Part of a small language model's weights: 424M tokens.
Each number is 128 + 24 x the weight over its row's rms, rounded and kept within 0 to 255. Layers, rows and columns count from 0. Numbers have three digits each. The size before them is the row's rms in percent of the matrix's.

# layer 4 MLP up, 1536x384, rms 0.0521, rows 913-1019, columns 192-255
104:125142138153163117130176103179095116103121137139111099108146155106137167108104129100116142122151120117133122084148119143130140169111123094129151111157132079145153127157133150104178106146146147
098:134162159108133135174129109142095127090154094089137149128162120134100129127114176111131166111161124114168145105125108196132150101141137124118172098100115120096161089159119132098149115111137150
098:161133111103148111146169105141123145107136091141128091131148103167158115135100100143114179136084117129162144092130114142089170145134092136152120140108138105134121108144131141131115097117133164
099:141148115130155140145155144138115154145183104118123135146142138139102150087108108126116095128163168129105123109185136102106147129083183128161118108103119134137126113125151111107131148114101187
095:169144070114127114095146152152058099123122171139111138107094086124170118095122128128128158112114127140125121146129112119128112132105175110120106114132117114151171110144132113089130106084174116
090:140137127176165105129160098148110133079158136131135146134150145142146141127125119126101130085152090148158129128142109130079092143114149180125108064111128077145122098146154136133100066120118144
099:124133189125092132129114105138159142134132117113127129149117126112116135111133128093128124120124148146148173162115080144164151115126118146143171134094064109103137105149152118095107150118157080
095:173156139082121160130119173082153133113149106094090125154136111134148079114125127123114111138140119150109164100122113078157131115148124140137154130115141138176090102114146088137109130149154133
101:107127159095138108159127117126155144123161114115065137125136126145167091145159056124115108134138168154171126152166134110118160075116151095135132100151115151145162129124139107112083124089122140
094:164105116115102147122128145136126162162152139149135141143105106128198119138109146145136158085119153093144182095096134132150132095114128123134134115124071123152091143187103187144159123153129146
095:208118147133143157120137095092134119094119094144099084164084110130118151104166134134167159166142129151117141125135117132149163131144144151110125132114139071121071109116098173119122122128117128
097:114171088100140170174143111100146141080095154128134112113125130124158102146157131103112094160117144093100136054122097158146118107180128151097170167167138126116138143138127153092104135146131097
093:166153174135172183163133130169122109115115115111118141143140175126134159126153148111127119121189102151144124159142122139159142092099106109138164130110102114158107128132103144165126100097111132
106:134121147148142113125137123140110167122156133148086092158122075129183127102134102133106112139108130119112120096138102124114084166144146127112137137165110100156117119122157078083117161130153131
101:146111120152130109171154095078139106094162173126110131123116127136112124117177122146098138083083115127125146127118142166115116156124149133149142138159118076127149112173138080111129104105163104
104:130139147107107111163120136144126154155094129180138110155149144136145123154160102108085104119139122124130114135110109112149116130125165146115125132137141125117137126147079143130152119135128110
104:117087119123155152187125130156134133165098111141155104098105132133110091122133121111140119148128107145097125130091123119172158125118142169118164150144140112103132120088163156086153137100140144
096:128181129079138150158121133097163137090128112101118094156082078132167150136106117137112110123135102149130145074148124150127129155126120128142175156158152076139083085121115106123167168096146140
097:144115125099088125111133142128114067162145118137115122109105117091138173093090132151106117128120128113101146123130112120153094105118110104159124111107145125123139100164142126092151084147129156
099:106123121156124107156148111122116140087116113120127073144146105133148100119134150131154112155153137143125163066116099162124127152131108142113109181113137092144124101084066107160133098144139150
096:115097163168143124142148141121115124165178128170119137109143152080130137120105114122121135101111147112144106135133112103143116096083134131143153127130135130085139104126138113130121118125139137
096:117137175157109102140145146118107126114108130070132120172131040132121133112148138137115142096104149144077112131120108096130160153128134172136117141137136146136113083113153125141112134116119144
094:149131158135131121153111068069121133182117146118102113140148110163130154140135128106122130101136117102124140092109132153136161114115118134125116105130148136106116132149114113129098115128099147
102:113144164108140131105137154141106146105179144145119144081119132106147095143113146075078109079076104125093132149131125097144114182134123148143174149161119098170119116142113157079148118095143111
105:196172132121166137112159096078150115141138131111118107130125146133146108117117143121129146161162120159150158098152129171136155137143109153178119164113089125110109106133130160099121160124098104
095:115155140141143123174132112135139165151129111092108116139109104093124105150160108142137140109131162150162158116130087140149143142115127189127148093138118120133081082137172143161120141134136123
099:173141126117139158143124146132134098149155115104120103147117121131103089111118107112137128141131174141149140125154117112142132091161184118130124109096140140120131135127161144101154150177127087
098:119098118112088180117114094132159124109112153111096133108110150111123086138149141116100118112129194110115128116104078100127165133132151143137123107117187124147154111136119125140142143115172187
098:104144158119164119111123100143119097131097105136116109127089116172137123126165102112147122181137118135157145129138131147120134124144112150119134116104155143170118099113155112138094137148124179
096:148171091167168134132130113119098106093134156081126076147124121110139124099146122093095123135122143117132092112151114099161133142102107168176139143117144087080116129112115136071147130126145144
099:144149115134121121090156117109138145105097134113102120098151175172159090077076154160155151117113116130136130141133115129174152067119140133109168116150095143155142134157122124101156088120208178
105:143124108114116150193145142104159157115122097140143119145132089097133141123117142133106100146107153107148105160174141128128111112140123120104134168166124124127138105145095165103168132108131102
103:150153121120129102124145107146078121133127130142114122115083137120130109129138131086109114163109154145113086143129106106125130145113109135124092151111108082104115133145133156118085106139116120
099:126140134110135138102183097110101135148139142123119101129149128155151117130165122129104176090158147117148143148142084125119132185156156130135157129106137106175126088167117137116106091146142151
096:131156144123102113127119102114157142110129092129150086167134125128203131139136112109130156140131171097141113090146101167111152140125151149093127100103166114140148088145119126128186156115150154
099:138153120156111192128137121147145120136143152115137108117094090145206131075099112119122116139155128135127096138167164148119143122107137141167128133155142070145112128110147157123167133144107137
106:126163120105137150155117105128147162132146116097105112132142112148126143109133122159110089119105145128140121102138138122129089135141112083118110111151152097170074108144181098117108104132107151
099:125098170152107084142114139123115121149106156128143129163147098143184105105162113101140092139117147145097099118106136148131099170150099093133186189121091147127130107064129111142122107082139123
100:109123126080100103109147143165088098152137104123120088096101150139172154110139122081125171165099131126081156108100113117149189122134159145154135161097140121139110112115154120125097150149101110
089:151139140142150148198134139118106128152135130110107129172117102105126073144103139145140073121138177102112123124130109115119123137147120157183094119108105145103105099121146109113167104121080097
103:144152141117138085149129125172073185128118132104129125115092176167127106078165123116149139156143141140111169111161086095131159119174151191121138112085098138160137137107107130106132135159146125
099:150162110168141145154118132110154124123134114147128116152135090127117085098127089124125104103151118185132155116136114143139136146127112138105162132107113117127093106135111126145149150132137140
098:151124089192113104150156156120115148133137115123107135153116134104149153109113093130140141090172149142140130105136131129110150088159130108088155122119086119123106127183123098155143071160112109
096:151139129101154138151144109112097160125095157119135118136125133132150125111140112129143139105143156139086141092115075103114158144147139151137140112173055160125107141138094133126130148142167151
095:097129123091092108120135126127144135187115106134111103161129107169154139093127137100112097090143142135135119115112091142104158107130137120121175125149117121156127105115182155154152118090143125
094:113114161131183135160136112142136110134154113136123095156145147154142079139126138111121130085178185139166131128135156121156174107091115140119149113097142103114122137114154138138085144115140165
100:137125156120156113101138158140128141147124138142117136126086116119116092107125150121098117127135072155143110152156135170139108137137121166075118145086128132170097092113145160110086137137106127
099:133134129171129116130145151119102131126160132125041113128139104087123145131164129090104158058123109109159145104120078115130115133086112092169145146102105145155093094140120143122103092144102176
099:122110107131174129151188148162129071103184093097090121071150147135145108142070161122117146114098163162112143127128118149164108144115102119119106134123125119110163130130165120111106105082101143
096:152190144156104173139141149110081119097146138108132096130157095105164147125151070143117118126148150109156107136127095131104111131098127123166116126126187095093144101112116118131165128081074099
104:137131112140135164204121087122163144098136122098143123169157158136127088086158094088109067132133195123134125108124097124143168124135131104097130171062146087106088098093143161142145169093071129
102:131092135108144122156110129140111117146136090145059160109132111143153167148122119123149124117130121170140122088097148139173155142132121123113132183137074099125106074115120104137124116159118132
100:168115150129115137131139091147149126131077115084119143140096141180140095105150155083114098118146155146164136164106145090107190147125101135121156105145178105096113117118128093165152129090147160
095:159128117166133184120151138123153103120127091169145107168130143126103108110161099100085122156110126136086133166081133141096114105109161178171124158060202115149108091084175118112091125162113133
103:155154173081105139123142098094142122131136119116112127118107109107192121134140142110122131120107144159143171076168047134131105158122144165108148115168156132134171111124092151126142162119147134
107:135114111132132149120177107098097116156130118116114139136148110108135158083147128110127157090169124124150112114075125143140110097083107107133125125106141138135077116131152141151088118072120143
102:115124101107132135130113108167095128121132102125115096119130100194110117140119141113147184119143106131113162067112105119115168119121114142136131122091146125175127101124199148116092098114124114
090:115125097129141153140136127141102107103106132145134090119138127110197146122142105135146135150110112138127180105124105129125150154077130181131119169113133117118122119100162137095190166143126147
101:155093144147174159120125158137067079161150146145141126111127137140104122140119130125131124105117120130157124115171125135140177131104133166153120135109154120071133117126150181139113099147127151
102:136122116126156182094149150156133146087140173086158140125163102144146108141126121126112118133109127137090129144158119112142145120130135155166124106139112093140103143060098145156127106147122166
105:138127129159104148122124107087106137104104158114084098119103115139152148157131124140163132141088133113082102136127112129169122163115150143141139103150178157110130112115153116094138114143170135
102:119125103112143102195144123149083147104112113092158117124157103158162105117162139099083126149122125184135121126114087095150175112121087133116129149134126134137085113123146138141136083101159135
093:128106128160147081165153110155111132132127149137153114127126139177130095126115085132106140149125131107164133137147102142089149128132167102143102118072113096144122128117160120122146108147115139
102:094137162097134159153116145127124117125148092127105088109117082135156124132107100041150129083172161115136162121132122184122150123126153132106152108136131092130143100164133161121110105130140140
104:137130138164122118111132112098152105092164117144124119127154122161153157140160101133038154126055118160138113140121135156144149120123135194097113134124146119149122116092112122130149132095124105
097:105120174143108136145149140119121124164112070097101129066130156130102142097111164119121146129151123110191133091185121127132135113113165096145150158107162111118117120129133150103130094108106121
107:126140144115143143130125129122106142101165111172129119134112131144148138104112123125121159123151127118132096186162100151113121121130129105142164134131100115135125101171126155116119142121136150
103:143121156100099148161133161112095152087136113131149142159128142117139120144132113108114129149145158124121088112184104119128135113101140095098178126118142086135114114111150134134155104097118143
111:130111153105131111182148080123138140119129152112115124118132126129113115061135098106170068096143102136130120138131100104138102118133115149175119121169155128104092130157146109112113098118150136
099:110112130112123100147111139130190132118105114132122130171122120163135122123088099108139094135103129109109129136099126125175127106100126132126177138154151126111148118155166167081117148101117131
100:121114159164139167123145110129169152104195093142110119117101128120128144135139111136130166120107161148113120135144117116119133151129136149092105128141122083096153111121090129095107176097130113
105:161109146144084089122141096064162113134126139107133146129100139119121131145117142110114104178118121124136123124172112118132147098112132084127175119101152121139136091149126080123125114099132152
103:122147160140131147154142163165107125149173159117117133173135108167135147111135106153146177089122195157163089102148110109110116136131084093123130134078111141105093114114125113142139105138131131
103:122110091131167116183124126121144113092111113133116091127151103113149123138123129097132134111112170181177151109110116142109150126123131149123125132153113120115113113114109126152145083079138151
108:137116109107122141154129119112128184141167104145088108142114123127121150124108088113084094098120141152140164142131134136123143143136112149172110140159138113118113122127125124149099129111113108
092:137175082109157161161119129118127126135090158160104123124118123092146100143120131110114137142130092161146100113118118131117108118135097114099142143141123141106143161134125157144116088094142175
098:132114136147132175169140102149126169148142117157105135116113117116176160138102118143139219114180130147177110148123109112166142137106141131110156102146111132141147129170102148143122115121149143
099:158113080083184115117150135117141109145131116147143090118158133144142121093140132111149116156147061126115157134111119116163136148121139133154135182103146134137079112142151099077077133110118118
098:180111105088172096101155091167080121159143139087154095120199157160143119131107166126105157142159114117135076115181105102134114138128129116118141157140145146149124147102113122148164085124160125
106:164148135121162133149143108108125075105159089096144129150133124127145098151091133123135127150183127175093176136150136145148120167112138120123131096099174126087103106115123122090104114075160162
100:122087153095110116130135137145118116158147136188134111117092116100156151110096075106111125094141150142129145150123130123168099081103113135145184153168122083111120114116163155127093132136141131
099:139105148139132115143151106144143124132138162141137145136149153144140151137167088117092158170094147114152126149154105136147118146125137140155108105115122113128113094115124133132143120169141158
101:133151143159134101141158114142110098104127158129113137128094125067127099108153165135099142113149124121100117126132149197144147158113101104157136164102111084150093121111135148117104124134171106
099:147144167061152135111128160101162123107099109155115135158121124116107089162131126122122104146118127134129150093139144103159124090102132105125119107136156137135148111123040134123153142131164143
095:125181142082103167150148139141168126155126151110109133162125166111142163114131127110128115146134094156175117105109119129117169146107136126116136146143084110155105105102141121121146138120094108
102:162148135116110125112124120102136154137136143122141155158081121146163105159188084136159135138127097150148090145133098140135139133102126139113134101126092157157175109162145113089127107088166100
105:151108111115123170136152121135138162132128139093129114115152128119139124154123150108141086114097115117107103106087130131139161109126121078112141163136108095122078105121133078127114141134143135
095:131138146160135140111121115112143160143170122131111107141081161132119093120142131101127125138160145131073112090114109134143106171109176124148125090089131137145146137113142167128108096143107137
101:159121133115136059127150103179167155137138095153170152129121124113166145133122152089130130134115088146115122108090111146105141143123166146120151078121098125142110116158097137115124154110162128
092:146138112095140124141158151113154133127113147115139146104132122171184110099130115121134097137114149128093100122120145178152145109128116091128162126121117162123131139131127152118140126082162162
098:141123154166130097162151126129114105121147124139119138120173158115089105109130111123130129140157158114149135138126112133129137130140116117109137114139096137161092114186140076145102125117079167
091:134143099109106148142121153117151147136116129133137134108142132154146073118104094127139115104165133122170120101102078083120109138163145143135132139104088121165135149109130178176124136159114128
101:179165124166111186137147108114067142153146142102140101146113166096123130124133125151115092136132151141109117108132105133150127163157137128089137170113150104117086113092134116148131109099137148
093:106166081129158111155120105170122116097113095131116108164126116160123114124098136093132113124136158170154156104111126104117136112132141145199097124116129154130115137124146114111092141162116147
108:133130133107159158145155105102110111162145119062095068155161103158125097103159094131163113125163155176124142142151149092169152139144122145166132100078099155143128125109106091188108160079109161
099:131133124101167187118122136117154119113152110108095109143148104141146120167134122098056171140165129138123126145153107165089142162154156102122130093127156134124122096104116116116142129110164175
098:108104122154117169151140109151133128142135050151148124135059149137158143118111150142152091134106129114086145125172103114111105163113163120091060124106170079106122101099113151113154100119180169
099:133129127127151118155148108134134144165160125141170094126125094175144124141134094123154127072091158116126112146125139155110133182094149107135137138154144071138135108085181130135064139098136096
100:121126147156142122150147105105106147168123094139139120133126135145126119118126110154106157179163154155148135141140125058151107119108136140137151123118150132111146112099168111142096144136122167
088:097111182116178129113153113104148123163104140112145133186153136165142091157159109114127081145149128086125081146105128122135096089126162122125155144120102125126114113145092156099110120118132113
104:121113160098116122126159126136127135102121127094155113094103112145158140113125090134119138093125172140119157111093098139159115108133123105141117106158154125119155127157074126119136165137168115
097:165128112145131118123115087124125160100119127150130134137174117090168148158106102119114146150098149125149146135108104122112102156107145129154141134143113101150127111123159119163180100151115142
096:123148127126145118140162128139137157119100133170121154119117109163144119135082126152137174074127141149114131131144138153173146110144136154091181089153110129145150119134105125150117095099133160
096:142093142120137145116174046126160118130145082132116113153136140119142095132140139110126169129134108177119147062092126111174153102133171131085166156121123136125131128124100168136095171110103117
098:101137131152158095160162142129086127150109104113116111099142080152175143150131129106128151089131135102109089128136108105137125158122127146118144129136141112142130081165114183108148069167127109
097:146151130131160152125132202137106109143134157147118138092142099128134127107111123105112104096103149136141120138091107132108177114114119161144098118146133149128104122149149128141131140071126127
097:112102137115190120170118122109119085187088162074115125141148134119110137091156117127113159132196166176104110098097123109103150117100116118118142152135116089123153089119119152167109162120149179
# layer 4 MLP down (transposed), 1536x384, rms 0.0478, rows 913-1019, columns 192-255
105:129142116163116119108127124088093108103105093126140130140154131187122136136143090155174138139130131170127132143100101206157109138104116130132116086153112120132163108150082117131070109120094130
090:149105125140129093134133142106153141085109166148077089093103150130158082124126110133120141098135155106130117140119130135145118126144115085112103151102144131133118140164164148140137139144154147
096:106138124154135122147136151161101162102156164147073118114118124093163159115118088115148131121098114114147176162115113138166170136176101162145140157163097141151113113117125131159150147124139143
116:131080135140119159138137112118068137126115144149132143104156158092195149113116108119128083151129087145098161132142141117154107170114079106138110139167093145135110045152110102101170148145133105
091:122113175182109123171115108178144161131136123120101114099129090134111140101077135120112109166143134144132127094126120116121085095121161141120148090121125105132140119120112156138104128139133098
100:105136126103101099087146106143138112123150127087120113102112144129102137117168150108144118129156088142166173120139117131130127128130110141120134148131130127108101082089122130135074106152130149
107:108085082133116136117118085138160149164160116111136076190168144155131147160133158111118148154125133110117095137094119142116148142134155102120075161133123132154158124139123129103154105088123096
098:102125098149088124146116107093080104119150113140115103080157141138143141170128122120145114131151111114146119112164142148123150168153137130107132119100135095116129062150125122120111093130143154
100:099123112126123141118134057092157146164150095133175153108171173098066126099117137157110140143186127151112115127093187157142123144128082119140092162151172137088124086119162150103178126143135175
093:097148140124126132126105139139099091156136124119136146152147132133125102144124137113131093124102114200125096170125084184099153157130154092152111147106146105139103184131163141153096178066147097
094:137129094142149112112125112149116148160130155103135054079118165125117136157074098095139066160127137144180147086109140148175130183130138106134112105096173142115153082122110113139113109146128122
092:135137158155097102130111169132115174130159123153184158137111128118141161147112115215090125087083110142114145136128150091160164124096128096087077128119159128139121113111145135169077123140126125
097:154134160156132115118127111133074111057130167147137134127104131115163101145095144133133099135158160124114146145114120114108114154117129120152136120135185142119155105108124115162130100138162139
101:098155182147127122139143114098087100149130136133161128146118146084157097123163104126158144102129149143184112157117133127136124101102127113090163137132115151160113101156109141124120128163122068
103:137062127155103141128113102127126126105162145131157087131128146119122145132146164140110142084097099120127136151098162124147117140130133174129119125147099086114112102131112094108125133127144099
106:117095124135136138073155129123136122119132136126124116103137155119107125079068122096116113194102140109116134129135143155157122129108131115111137150121115100124116113120111128143109101127082163
111:134144124126121147130177124118135108147113135116148105108224144159149126158112159158137140171109101120125151087099158127140131145132125110119139081129117140143134094142125117119103119118133103
106:161115128114113118123110133101114129133153147154119155138136084154177141091141133166122092077118101123154146172117136131103118161147118134141131107128189089142110081129100133127142122117141127
094:080151097157165121169135137168135171131073098139090139203132168131089118122136141082110163152162115145179092079132121136099128123125148138148136119094084139140103145079131125139105135132160137
096:101162132165100156150115141149098190105092123121107162098137116140139138127138154102136101098138133153145125128142087112108106095124157124160153130098098149184086099139144143130136133134132126
093:129165115126112096123164142118121147148121178110164148117135151157131129134101158128133136130115104140114119145131123134120136140112104126115136133101145137151125129146128124145087166144084106
098:116115098157141138181168135125119136109133126107131118129122128116087122100155127114108120108127190106121113094176146119135125121151137118094096151114110120121120111123105088173118148130152144
090:112081128110167162116152155134134114115158087140131110140140147095107079115143094139125128172105097134115112164134117163142130093129137094093126134121158151097097153101120147165111155123188123
100:164114084140130104114138166131134075114089123135070162123155114097115096089165119112126095130166158077137079104106149109104110116150088138144161113123108139096135076140113129119108104109118115
107:123149128169110104099103164119117148140124114156087123153090108125125124123140141091117065144130150151114135161098099153120108149133124115109124085134127094120163128132124142130082142070108142
100:139166085151101107095125115128107172099162123115084142091110151154121126119132167140132116129130096143077119133120166162151135138110141142135114124101103135130118120116124118145094119173124127
100:135105171108136120142158168108100088137098117154141136112161129151130127137149135130140114117104185135101097115083126110188145106137126163147153151084116163096166160117147127103162106141116132
093:108169089161101131137189105168107119092098100125122123108100132127122113114151142096132137106152158092118150103106104128125095094134139157168136135142110142149154098139148167103127133088137129
098:180110118101088096090147160079110132099123137160122111100156157153091143152093124105156150123124163083132130183112107142113129106123133119128106125138118113156135084124089116111128187078120131
106:128097129129147125167118092145105127124129135134121137115126096105140148167151119119111135115132109102156161137121142117144146147124110155113120192094096110134148062138164108131108086159158122
098:090117127102154103116143130130135136168141122123108097155099109123092105129150103148133126110118171104138170148105114115082144125118118124122099134129141138107145165109143133117128154119145100
107:123127145129119099144097115132103104095129081122111136102120120155114130126131096102120146108146108159133106124088136137173106167134129173173077141115120081145158072141052134157144146120145122
108:154165105130117123130139130131167129105137113114130145128105159154121135152136108150122139130125197131163127123183130103150123118115135096163124112105102127114109147171119142145149149146129142
102:134125132090107113134083149087127118123127126097143141125131138151096111134144111088138149142178143084099113150126119078098142116096198115094140111141156162083119116161117106099115116149139108
097:084090124162131089126136103129136107133108116085084101152086146126114109103151143101139112138140095147129156130131108139117150126137181116147115112132134070119146088148099145108131100109108117
097:128107162114137095116120145118107153138116136085143074129198124130139115125172135147117141066120123108144104110077078143126124119129124106116136067130126120113137129139163079099083113132122152
098:084154122130114120165079104113131140141140167105128144108112156091135152097119069153148108089133101135115100100091098118154130121123153088179153109069133153158132119133159151103190159106131130
099:119184134118159140109133138127091112135139103135158119117112132059126146149106089095127155117137115128144164134093115115167145118158181106142106104162079152173165134118157167104126134091133092
098:125111101155084155122130144158139124102091127123119125116075136129188091153135129117121123113146154144084130109109080135138136129107136118119149088169123087119147211119114148067131136109106135
102:165102090138141096072152090190116152079119123092115110108161147135166160137157158115121160112121106190124130150142148114164144122128115127123101129090120136117154111120115133129189106117139109
090:109145113114098145117121159085113115152147145096157130156120137117113125137099156130125119088181155100133114131129133133134128117098094126138150076172132178103131126131147113138125096152112133
100:095118166112108129069104165115124127125150129139107152144096123150134130131140128152149138152133133134139127105100108110158091151119147145115142091117160156120147093117129125091149140090140099
101:156162094142131105165127123115096095106134181121141109154129093137139137141128104151124066126115097146121127177114118142120123140167130134118151161114121129086108074153131086136139115165134113
098:110158142082132093106065115138130113077142104110117151135126102105116123160067196155134139150107141135149107103084133171132138104133082123150123123140149133082130139121153142095141119171149116
103:122145148121109103135088100099104109132129091094137182117140118134101120124131095117150160204070147110090166131172141133125124130116131167170110128148110110144141118167166101164111168146169124
093:113177105133089095100123114137121128086149147093123131141141124149145143172155116135106080146097092130127172160085144139135113145139112154146118110144126097135140178132177122104128097153092118
099:125119115120155109121186093111163144092075119122114147150151140086128122113111106116166128132091143140079143128142116119154143135113109109164137106152097140136164110084131100093111139147159153
103:145106097124121148125141110137128158128119114121150101151151122119158113108129114164126194117174125130130154134143128137108144109121163171127136096104117120094135083136115118153160144138181124
104:099127146152106115171160116151098126126155179127123135104145144121130137130137109122182134139158129098096098109114102100123105114133146122137127145153104099150069119161154134093148146102145085
100:150151151103180127126155116158112123098161093094152125126127134177098108125137121128171117175124110144103169130121103179155133132101109140143121087125174119074135073104158168119124120117147111
101:134163135144125141112132082147070103131145099118125122107117139099141133139153146108140084132113112141136113144135103146179116102117109170129166174104134124127150121116123117117148129110141133
103:125135119132113178139098110154164150133129096081168081092129120151092140105120108095101092123159067178128121095118103081122111132150167139159124121117106147148133137126145131154082150099141138
096:151121148121073158120150097128116129109119127133131096138146103148108108123117124144099141132110107142102078129136122090133109135143110108166112196109134137146146126132148132092123157129113128
094:101035131080125124172147160143097141119087140153112120099151159116129119167122163100164108142096130126139168119099096108186148129145102133117120129150114142121112138175064122153124120165106099
105:133175123155092126150096131125104092132089164169130120153095120138114046139163146147126147107145144133120122132134129160116139171102121126132106143165107124113151089121116082130115076116123139
105:146123168119146183112149127148130108108130091118085113130151111107124126084129164165135177135137157163120166130114119088147142074145115134147165153105093122135121141103119141107177147119128109
095:089174126116146134142111095086134140154111123110156112110136118168133145133127098153111161118107108113130169128124127129117116142157175131146102115136123148114112110141107116136158122143155126
100:117110113148117110186172122139107116146143125121114137117133182136132125149104099117142140103111128137125112154118129132114087129133162142127128143136143138103137142090111049115124130091165136
096:097126119086162093143112113097157139145153110088100143131112125120161117124104160130154164146113135174103132142142163091117118153140119144081156139133150153107163154114082136090114151074144148
088:147140139119121154126110114151127100153130121118113133139133154092088151104108111102149103070115155159140104150099101123121156099143100110150142131113141108123131147143146110142167082094120116
111:129113107132117098110119122141116170127110139166135141121123121128163149154122118171140095122087162140116114134131121114098082148125135123123133119169170132137176128100148110116145102159157165
099:146091125128123151178134121115105169086152143123111115098152098118136142139131126142162143173117161090088109133113136150169119116192077127157165106128139146156095111133170114133133122164134169
091:167107085117143146116132105111116171122148165166107081110122142129106093160126153106146136104121095141114127118116112080164109159112119101147142143107113119108124083124103166131100105142133107
098:127132129116179155121177097134170093137107185132137110119124104160107128138125136133141087122114119095154102112145138100163103103150122063108159114120143107126112114110109141096110155106107118
094:088123156128106106120095149127144086158157143122139143111088109138146110128111182146119116100150096165125159103121082081173158126108140148141105130126133151155131125107097107104152146120167119
102:115094103119124087179170116143123142137181131111132146128138140095132107127133105162089106112144137144130123102150140142138090135127140129160131095120157089142132070115157138183125139149167128
103:113098113093168142126116164210101102139159136132161096121141130113094114122136127130096131108104097128113159157127117148119134123158132094163170160113100150165127140143136169138114137103133128
103:091099115152151069119150149111108122103170167112112135125115165139111119123109112184122096120125106107142149116137157140153108144126151159144127093125166122122154083086152129144155111150134125
115:120156128133145099122151097105106156135101076147143120123149177137112129088135127122161118090121115167089173111173133118120099087087115150130136112166129101094121148151118167137092140152122133
098:118168128117132118126132088151148144095153116131116125135156131102071159101140137121134142092153148119129091112144119115113140111160148155132132114138133131126130098151084102115148107153094116
093:119157081153086096145101123080094142100090162124111185129149172104085105142179143129096126129163120125149143088170128130086147118105100114133160122157098120145131144163121085191166137163136098
100:119096156091086094104129117067112127129115094120146174128111145100112103155120102111124130133122154118106146087139160115087147100143110096133166151170131137157120133096118120127123064145103161
107:148150119107095190106138093163130105147144164121109154116124150100182111104130097141145130123130098116133104145160150126136141139118112124119135116123109111122100118101095125130139133132104126
104:132219164091091136098126133136134121149119117126124145095132129121107150095129143130146126157116109131070109153171143144145113108138101140102157128106140116121103111147145109130093127171119122
100:064147101118119151097114147118137164132110136135097157111160137145128112110115117115170133113119118126101107131167171141091119125144137107105126130142148176146122145101123084107127117135093140
086:137080136149120087113140151145103133094127119100115121161132100119144127111133102112088123140129114103151148188123128124159164116135108150158117089121159101112110112095131132113119125140106124
094:090120142166165145168073150106149153153084164169140165093136106133147109140143107154140170135159123078146133078070148127114128103139126139148162113152148139125093123102116161125119093152105108
095:105110071162127095122109109180137158119141124114147101155082118131130136142123156114122124162126107115146141160144087148108097135118108134108102137124107112097137137131120122102134134102146116
093:107132109115112127088095129125121114105150094129103164132112124102118134123110160105168127102127144123140165168112116075108124132103092162121184131089116090113156194146081121148097117092139154
111:143123122186147170115125112123117118155114168101098088131098161142111105167141109147105118125132096129165153118115142152134125145144139144153091087113153111144152075107139137113107147154162131
097:133125148098107100116078120102123108125123142134109140117143144149149102159120127100133092172133184116132163117127120162132128113119133110163127145130161144130083093117108141078189160120112164
095:109149145114134114132157109089120079156126171144146122117147158165163145123134156150127124139148067144114051138166152117106134155129170130135137157076096138125155138131131194115119121103104123
107:140118096144135106127135157115124092144124151117132132106202113147118168135142145153158127109130138110128149165148162181127086150124174147148124138109087100145076076139149139085186108123110120
094:167106157128104158117106103148073148129156110151184163129153124139114178111135103144148146134108128074112100148104146144150120126152128137123116100158092063129151094157138117125087120112158108
099:127141129144129157123123111138127136119135141115101129136156150127136122135132104136154145143107179177146116121113112114143105133145115139155138177087142086160122060135139111098158156150130115
103:155120106142118092142126114122098137109146139101146152131144170129117119118166177127108094130095156129086144125091133186111160148106114114142136169139126138139116137137149093146145143153163141
101:147102139118134112094114119138123118136148133155100118093123100129133117114085159140171095111125144118128119139089135101169118104135113122144148167128112095156106072143117119168144141134101145
090:127113138130136163129160123160053154140109127175111167122126128100137139119108145151126129131115147141167138129134103121143106137105088137117142169114098096141115089152119100171144112153112110
109:103151081135129132086112104164091114130142128135117114129173141118170177142149133112122123134123090119096133124140110137116113111163156115095109153092101130131136117160139140099110126119094134
092:079155150156115108161131132107109097119140099113109097188105073106146134154180130123118141112130118148114170104090117125104154152171142195144084133109132134083086130119098147131123140154135094
096:092139122155155115106143075158098094195144145138153104148138157108109134174117139108137111145149111111092127132145105090148130127145123145126149136135132099135143118174081133125077171123152100
097:152155125179148149113117136130133078164130071116076128142119107134072144113138106134170137156119142086152168113126146140151115127148134159136064148063113134084094075149113093150133154132123105
102:136137149161130131133132108120131114151167120099147091106124122119139136148140140107110071135095134070123098149119150104173176138101151083140127119139102128103161062096109108121132132116101137
094:096145172122122135100132118109084097122151159134149129142102139074178100134165102136131158133114072100081116126131115153141153157138089147092157130115146133124148134117108145176129114100187101
098:110165137174145058100126114128155191103121071121148130137099137145136133122127154149091079150100153110113108150143150138131129133130131142093120110104147102121108145152131181136136106181111132
090:123130090101119157096104099116128101123137127130133120153130143132115097169139119117135124136152125097171139130164144144153127131126088139121136067109117126089125081116124123096113144105110129
097:150141147086161130161116149167128068128112214133128133101127171126108104101120140107116178129157122128130113153070117134123155134145143092156134155096132141124106138155137149125083162123087122
095:113108158111140112151150115158135104127110171132084140100148131120112144113132120110107150156116130131111150097144084108151146084138114085190119140158121161126117169130124115131181146189170138
096:089154182104167084128129184090135084144117148104112125139128135131132169124136162109123121125123075127137085135130142136121135137146085102117173112124149110140152121135152113105130130128139080
089:093124136156063127101132097129158122100133097101094140111120092140120153138122157127136105125097170140120095095100152149185154160114131132101126099153128115162133094117142130100101101161137114
108:095139104109106122131073117132143147141124133122162150155164102177104177111167117141118160158111130147129195148145099142101123116123118164108115110140126123106120105131113079141109147166146145
090:115091117105122109154132154155126106142114129138097103098127129109144166125133178134136159177131131157121134114162112072150136147124144104142126140126073090115127120141134142102132155111126125
094:135119120095146108144074146109148156107119109159114134118145069136145134092112095095144155157143146148127081099108096103131083148124137143138108144111129148152153093098118156170136120141177114
096:154160148147144122149097134130102143110149132096133144112143162150152161093128123114138146128104143149147164143131115137153077108113098127152108102112108151092124149169119121122120112155183182
101:124096117136118116132106110131153101103143160093142162090120142110139128154141144085147109175120145139114110094152137123160161144128156087090095083132162138096166137102151095125154163177114115
099:104134146139105137134160142158068118101110125103103139117091145115132110130131137184130116097102156048136148125148125133144130160131145143121166079129100116129100144144123153137141132143088110
095:115152109114112168135139152130134151184082155132107161138091136115117127137143109141173113115118134154148123116145185092163149127116135107087142109109112117152175111143129134137111123182108153